Part of a small language model's weights.
Size: 11 layers, 8 heads of 32 (1 for keys and values).
Architecture: RMSNorm before each block, rotary positions, no biases in attention or MLP, untied embeddings.
Training: a variant of Adam for these matrices, 13273 steps.
Each number is 128 + 24 x the weight over its row's rms, rounded and kept within 0 to 255. Layers, rows and columns count from 0. The size above them is the row's rms in percent of the matrix's.

# layer 4 MLP up, 704x256, rms 0.0604, rows 576-584, columns 0-127
size [102 103 105  97  99  91 103  99 110]
[[131 154 167 129 132 154 133  42 109 111 136 148 147 138  88 139 161  98 164  88 111 141 108 146 184 132 132  80 127 133 108 118 178 112 115 103 150 149 154 149 146 100 153  77 137 116 127 133 125 169 139 146  83 108 101 121 133 123 127 134  93 160  88 111 134 146 118 134 145 153 113 165  98 136 142 128 128 155 136 158 132 107 154 148 144 145 155 100 135 131 110 191 129 102 136 122 125 120 132 185 163 132 103 105 108 125 138 143 122 126 136 130 106  67 100 106  80 123 157 112 145 166 162 134 120 145 116 119]
 [139 160 129 165 171 129 145 116 130 152 174 127 123 115 111 146 130 121  86 132 122 165 174 166 140 147 106  85 131 131 118 101  95 173 158 153 145 121 143 161 128 117 160  84 106  84 128 133  95  94 151 134 128 160 136 142 112 120 151 129 156 169 142 114 133 106 116 167 118 124 119 117 124 130 114 116 102 137  86 139 136 139 140 110 140 176 109 175 182 134 112 123  86 153 119 188 120 203 146 144 193 119 115 141 111 105 108 115 122  90  98 125 164  74  96  98 143 146 135 111 132 125 110 128 100 129 106 100]
 [130 112 133 160 125 171 135 118  60 102 108  90 139  57 137 129  91 126 130 116  89  84 119 118 166 113 124 102 122 143 117 116 139 142 129 136 152 126 118 126 120 177 138 162 123 100 137  56 144 138 125 106 106 128 165 134 108 167 172 120 136 154 117 141  98 143 145 113 126 100  86 137 123 123 174 152 130 113 147 116 149 110 131 149 127 174 151 117 121 134 130 138 148 154 111 147 159 151 127 166 122 133 137 169 149 124 127 140 114  93 162 124 150 194 110 132 116 100 103 124 120 164 118 132 149 107 126 137]
 [128 118 151 144 110 167 150 147 186 136 132 127 140 121 143 113  98 112 140 110 133 126 135 115 143 153 136  77 114 130 137 110 138 143 109 128 111 112 114 164 158 133 143 127 143 119 162 144 167 132 122 137 103 138 130 121 124 165  87 115  96 120  90 130 172 112 144 159  98 134 110 200 163 125 112 154 150 141 150 152 131 134 122 135 143 102 100 126 134 111 131 157  96  48 170 121 137 139 141  97 133  77 182 122 107 106 119 138  59 155 144 163 111 140 124 151 122 130 103 149 178 134 129 136 154 119 172 116]
 [ 89 111 146 102 168 134 123 193 170 112 173 159 121 165 121 103 130 164 119 129  96 146 122  76 164 103 137 111 171 152 169  91 122  92 126 121 150 133 155 120 131 113 138 122 107 133 143 114 135 111 122  92 117 134 116  95 119 122 126 119 119 173 161 102 158 114 111 171 147 119 100 142 109 132 167 138 169 124 159 126 144 183  79 114 146 160 115 152 149 143 105 131 144 130 149 145 130 152 144 147 162 101 108 140 148 104 139 109  84 142 153 148  99 152 163 108 107 137 121 142 162 114 100 112 154 114 117 107]
 [120 119  90 133 144 128 128 107 122 155 100 164 143 151 156 120 164 130  98 171 141 132 157 183  84 159  90 122 118 137 136 133 133 183 109 174 117 108 136  83  95 139 108 119  84 149  77 149  98 134 133 118 155 125 125 112 113 132 156 155  98 110 117 155 164  78 130 104  99 120 118 132 167 143  81 105  83 143 126 110 154 142  98 103  99 149 131 109  99 100 161 146 152 146 125 139  67 112 122 117 117 114 138  94 181 120 118 136 162 153 113 111 126 106 143  78 146 136 135  65 147 135 158 138 102 148  88 105]
 [107 143 140 168  74  94 167 164 180 152 126 131  99 126 134 170  95 188 123 128 114 101 115 129 109 152 174 137 161 117 113  73 127 110 103 144 139  94 173 163 105 106 137  99 130 107 177 148 137 106 135 121 150 133 133 131 140  92 119 119 144 144 121 162 142 112  98 141 142 138 110 126 147 157 139 135 131 129 152 154 113 176 121 126 147 161  80 132 125 125 143 134 122 119 113 107 127 132 115 100 135 158  84 155 100 130 130 140 124 132 169 163  86 124 118 139 133 175 139 109 120 103 100 126 138 140 126 171]
 [ 83 159 185 166 144 108 124 108 112 110 115 130  96 156 129 148 131 104 172 106 113 111 137  89 137 104 122 121 163 136 107 100 129 117 131 125 163 137 116 126 120 140 137 168  89 165 126 131 131 150  95 171 129 137 161 133 148 105 134  94 139 136 122 116 117 104 137 145 102 101 136 129 100 148 119 112 148 137 146 160  98 139 112 148 161 112 149 164 160 137  86 128 133 106 148 114 172  98 165 128 169 111 142 123 102 190 188  85 125 128 112 152  71 118 148 139 162 117  70 146 161 185 144 146 130 105 119  91]
 [131  98 126  90 112 171 183 118 100 124 130  67 131 121 109  90 129 116 131 113 136 106 102 105 137 143 103 110 141 136 102 149 114 161 105 154 146 160 106 122 100 167 106 106 143 128 172  98 140 138 143 145 129 125 143 112  68 140 112 124  82 133 130 125 171  75 119 156 138 111 127 146 156  87 101 134 131 130  92  94 114 100 102 151 115 144 112 123 102 139 108 136 179 144 127 155 131 117 120 109 108  96 174 158 139 172 120 107 128  96 125 152 122 135 125 156 123 139  96 144 165 133 122 124 118  97 164 128]]
# layer 4 MLP down (transposed), 704x256, rms 0.0587, rows 576-583, columns 0-127
size [ 97 107 106  97  97  93 101  97]
[[150 133 123 121  98 123 142 150 118 110 162 164 101 151 156 128 155 152 132 149 102 161  92  65 148 129 123 124 119 141 110 151 128 138 137 106 122 170 178 142 129 104  70 155 115 106 129 144 193 125 150 133 115 158 135 127 142 145  89 120 133 155 163 119 139 129 158 126 110 115 170 135 109 115 118 163 103 173 139  88  68 110 149 109 132 186 118 126 152 131 119 136  96 144 114 111 128 143 130 129 124 159 119 115 147 151 138  95 122  82 104 143 183 132 130 132 128 130  83 150 136 133 166 158  99 149 162 152]
 [ 96 140 116 139 139  96 127  70 117 119 114 112 179 145 125 114 120 100 137  74  83 129 157 149 105 125 126 157 144 143  92 112 101 126 141 143 106 145 128 138 170 112 190 163 187 123 110  78 124 130 131 109  93 118 118 146 121 129 118 120 166 138 110  90 145 101 139 154 142 129 126 136 108 127 161 126 131  98 139 131 162 159 102 130 122 117 140  84 117 135 118 100 143 158  91 147 122 153 120 124 131 113 176 100 147 178 106 115 173 116 100 102  76 138 131 127 102 156 145 136 144 137 105 140 101 103 136 124]
 [137 129 137  91 111 157 103 162 131 145 139 164 136 133 136 120 147 134 153 158 135 153 132 117 119  92 129 124 153  75 135 158 118 108  83 113  80 169 126 128 136 123 123  96 136 117 114 132 142  65 118 136 128 104 104 146 110 171  95 119 129 171 103  98 186 121 127 146 138 124 118  93 121 149 128  98 115 144 143 152  96 117 138 108 150 168 113 129 120 167  75 163 159 124 106 118 105 144 114 143 154 177 134 159  96 132 143 142 129 117 121 142 123  83 139 107 144 118  87 125 112 131 117 131  81 134 108 125]
 [121 117  96  97 128 141 104 181  94 169 151 169 133 145 112 113 144  79 128 111 147 140  97 116 100 144 126 115 136 125 111 122 128 141 140 139 109 127 115 151  73 122 108 115 149 104  90 152  83 113 141 130 137 141 135  65 108 109 148 141 134  92 124 134 121 155 140 133 163 130 149 142 151 113  72 123 127 132 165 117 141 132 135 146 125 121 106  93 104 117 140 163 117 135 160 124 127 146  98 156 142 150 106  97 149 111 135 109 176 163  95 114 175  92 138  89 121 142 135 114  96 165 132 114 120 110 110  87]
 [131 122 174 120 175 116 112 126 145 126 121 143 110 122 131 103 105 140 113 109 130 131 115 159 104  85 100 134 144 163 139 159 142 156 125  88 113 158 119 116 170 147 128 129 123 110  92 101 114 115  56 101 135 106 125 167 111  95 106 135 111 149 121 132 137  97  91 118 134 140  57 104 148 116 157 122 115  78 149  73 129 111 117 139 103 116 145  98 136 122 142 147 164 151 100 157 120 144 136 144 124 110 140 121 125 159  88 151 158 123 141 126 124 139 112 120 140  91 119  78 114 128 139 170 150 125  97 131]
 [119 146 107 112 126 122 117 132 135 148 161 131 144 157 122 132 106 106  94 152 107 124 147 116  98 139  75 144 170 145  78 152 149 148  87 164 125 139 108 155  96  73 149 166 125 174 104 167 117  99 154 128 188 128 155 136 118 134 137 136 132 145 121 130 132 161 107 138 139 126 145  96 128 150 119  91 136 119 146 146 166 152 101 144 176 146 171 148 112 136 119 153 176 120 134 168 141 157 147 154 146  71 138 112 108 134 126 130 188 132 128  97 117 125 176 125 116  78 134 104 132 120 133 107 104 120 125 112]
 [143 132  74 109 143 154 137 117 100 137  64 156 137 130 115 112 101 107 132 134 125 125 127 146 126 135 157 134 118 116 136 169 125 132 127 113 141 143  72 152 142 146 122 136 152 128 103 137 131 138 127 137 150 145 127 128 135 138  84 138 136 112 132  86 153 140 139 140  98 125 130 125 117  98 147 135 126 137 106 124 146 146 140 112  94 116 167 110 153 161 152 126 116 129 143 151 158 155 117 155  92  98 145 108 111 133 171 131 133 118  97  76 160 122 144  97 100  81  99 138 109 158 142 152 175 164  76 111]
 [129 147 120 103 113 121 133 131 119 143 120 110  97 139 101 144 148 145  84 114 138 113 133 103 148 146 111 126 132 168 133 149 156 138 126 141 130 112 112 120 102  83 169 137 132 126 146 121 121 121 134 181 113 136 160 130  92 125 154 138 174 170  89 141 124 150 104 121 158 138 104 148 129 126 116 141 129 102 114 149 144  72 135 114 125 129 118 104 112  90  74 124 157  73 124 193 132 173  99 114 126 128 149 113 111 150 146  67 101 115 106 122 131 126 174 161 179 159 150  98 119 117 118 114 110  91 105 113]]
# layer 4 MLP gate, 704x256, rms 0.0637, rows 577-584, columns 0-127
size [104 104  95 107  93 103  98 106]
[[176 106 115 139 128 132 156 126 158 106 172 104 133 117 126 134 104 162 131  81 126 150 125 174 113 127  92 108 134 137 182 121 150 155 164 121 147 128 144 168 146 134 153 129 176  84 144 117  95 125 103 143 133 108 103 129 144 103  98 111 141 117 155 157 136 111 135 160 106 165 122  78  54 129 158  91 116 111 156 147 114 110  84 139 104 153 153 126 127 124 105 147 120 144  99 140 145 134 148 142 130 116 151 160 173 117 156 119  81 137 133 117  74 128  97  99 128 176 128 180 141 181 124 135 129  95 108 122]
 [ 93 141 138 130 160 151 121  80 123 159 164 119 111 124 112 104 106 125 127 124 126 131 154 121 157 105 119  76 116 133 157 150 117 117 158 102 136 200  59 138 141  88 158 127 129 161 100 178 139 127 115 114 103 118 137 134  81 148 137 163 181  92 126 125  72 156 146 172 133 160 159 152 142 120 131 155 127 129 107 128 118 119  77 176 151 117  99 150 112 133 166 107 115 139 144 112 129 152 133 139 132 139 111 149 122 128 109  91 144 150 141 172 111 144 127 116 162  80 106 140 141 155 124 143  63 102 124 120]
 [143 123 112 110 138 127 151 135 174 117 103 111 154 127 106 176 134 175 156 125  87 115 141 111 119 156 148 118 123 161 161 136 171 140 118 141 146 142 122 167 148 140 162 119 104 103 151  91 128 108 159 130 138 117  79 126 131 148 128 118  96 151 134 124 111  82 105 153 104 117 100 122 163 130 145 137 166 113 151 114 132 146  89 112 128 106 111 131 148 105 110 115 101  87 125 148 155 135 104 118  93  82 141 125 148  86 106 149 108 132 136 118  77 153 138 136 114 101 105 165 125 141  98  99 128 116 154 135]
 [130 102 128 112  81 127 166 112 143 128 100 175 118 161 128 153 121 120 121 139 186 119 148 187 130 109 146 163  94 151 142 166 142 176 152 125 156 132 125 122 101 175 146 115 103 104 141  81 172 116 123  97 130 154 117 128 105 126 142 151 139  92 149 120 147 158 154  55 124  96 124 146 112 141 154 102  89 132 124 125 164 118 124 163  83 139 183 106  85 115 135 166 133 124  80 169 140 124 106 170 142 116 138 124 155 156 123 174 172 156 142 100 163 124 118 118 138 100 122  87 111 139 157 109 161 124 121 132]
 [137 163  70 147 165 128 136 142 121 152 158 120 117  74 101 112 128 133 127 122  80 131 158  82 146  88 121 142 132 149 107 171 129  89 117  71 151 144 142 161  96 158 155 126 161 113 130 127 140 139 107 115  69 126 134  93  71 170 115 124 130 140 156  96 145 183 141 102 146 127 138 122 100 106 148 120 165 149 121 123  79  88  88 134 112 111 141 132 129 144 116 147 140 124 145 117 140 150 112 126 131 113 110  96 140 167 157 128 142 125 121  97 118 164 115 118 123 118  99 101 112 144 133  77 138  69 138 103]
 [151 144 123  79 115 127  84 131 141 166 153 117 106 157 120 158 133  91 139 124 127 151 101  98 152 142 127 172 102 119  91 142 177 128 101  98 142 138 134 159 119 141 138 122 114 122 125 122 134  88  89 122 128 102 122 143 167 119 115 160 126 153 108 109 107 144  97 120 146 130 147 129 131 143 127 146 164 127 164 106 153 124 103 101 114  92 110 136  92  90 162 106 132 144 108 102 117 118 173 128 129 149 143 137 100 155 125 135 140 105 131 117  95 128 104 166 118  90 103 132 134 148 138 107 140 140 196 147]
 [104 119 147 131 102 124 116 110  56 113  67 185 161 126 151 144 133 138 155 162 141 126 151 111 106  95 134 142 146 125 145 154 114 127 165 147 163 119  93 142 123 109 114 107 127 146 137 119 101 122  98 114 144  84 119 101  94  74 136 135  94 110 150 150 120 158 132 124 146 119 112  96 137 149 121 117 116 150 152 135 120 128 167 147  73  99 126 108 130 130 147 128 128 111  82  87 158 109 172  86 114 101  86  83 103 151 110 126 128 141 158 115 119 133 133 132 164  77 152 169 101 197 142 141 115  94 158 121]
 [144 101 135 111 147 158 117 118 142 154 177 112 142 123 122 109 105 158 133 135 114 128  98  89 129 177 128  91 132 132 173 121 163 119  97 113 117  92 173 134 124 118 135 130 162 135 108 104 137 122 125 150 116 130 115 153 115 115 133 131 150 121 147 113 104  94 179 119 120 165 168 167 116 116 135 115  85 133 141 104 106 137 130 117  94 174 125 103  89 142 112 142 124 118 149 121 134 152  65 123 127 145 154 148 118 122 155 130 114 109 123 117  92 121 105 109 136 162 141 117  62  68 152 112 166 132 123 123]]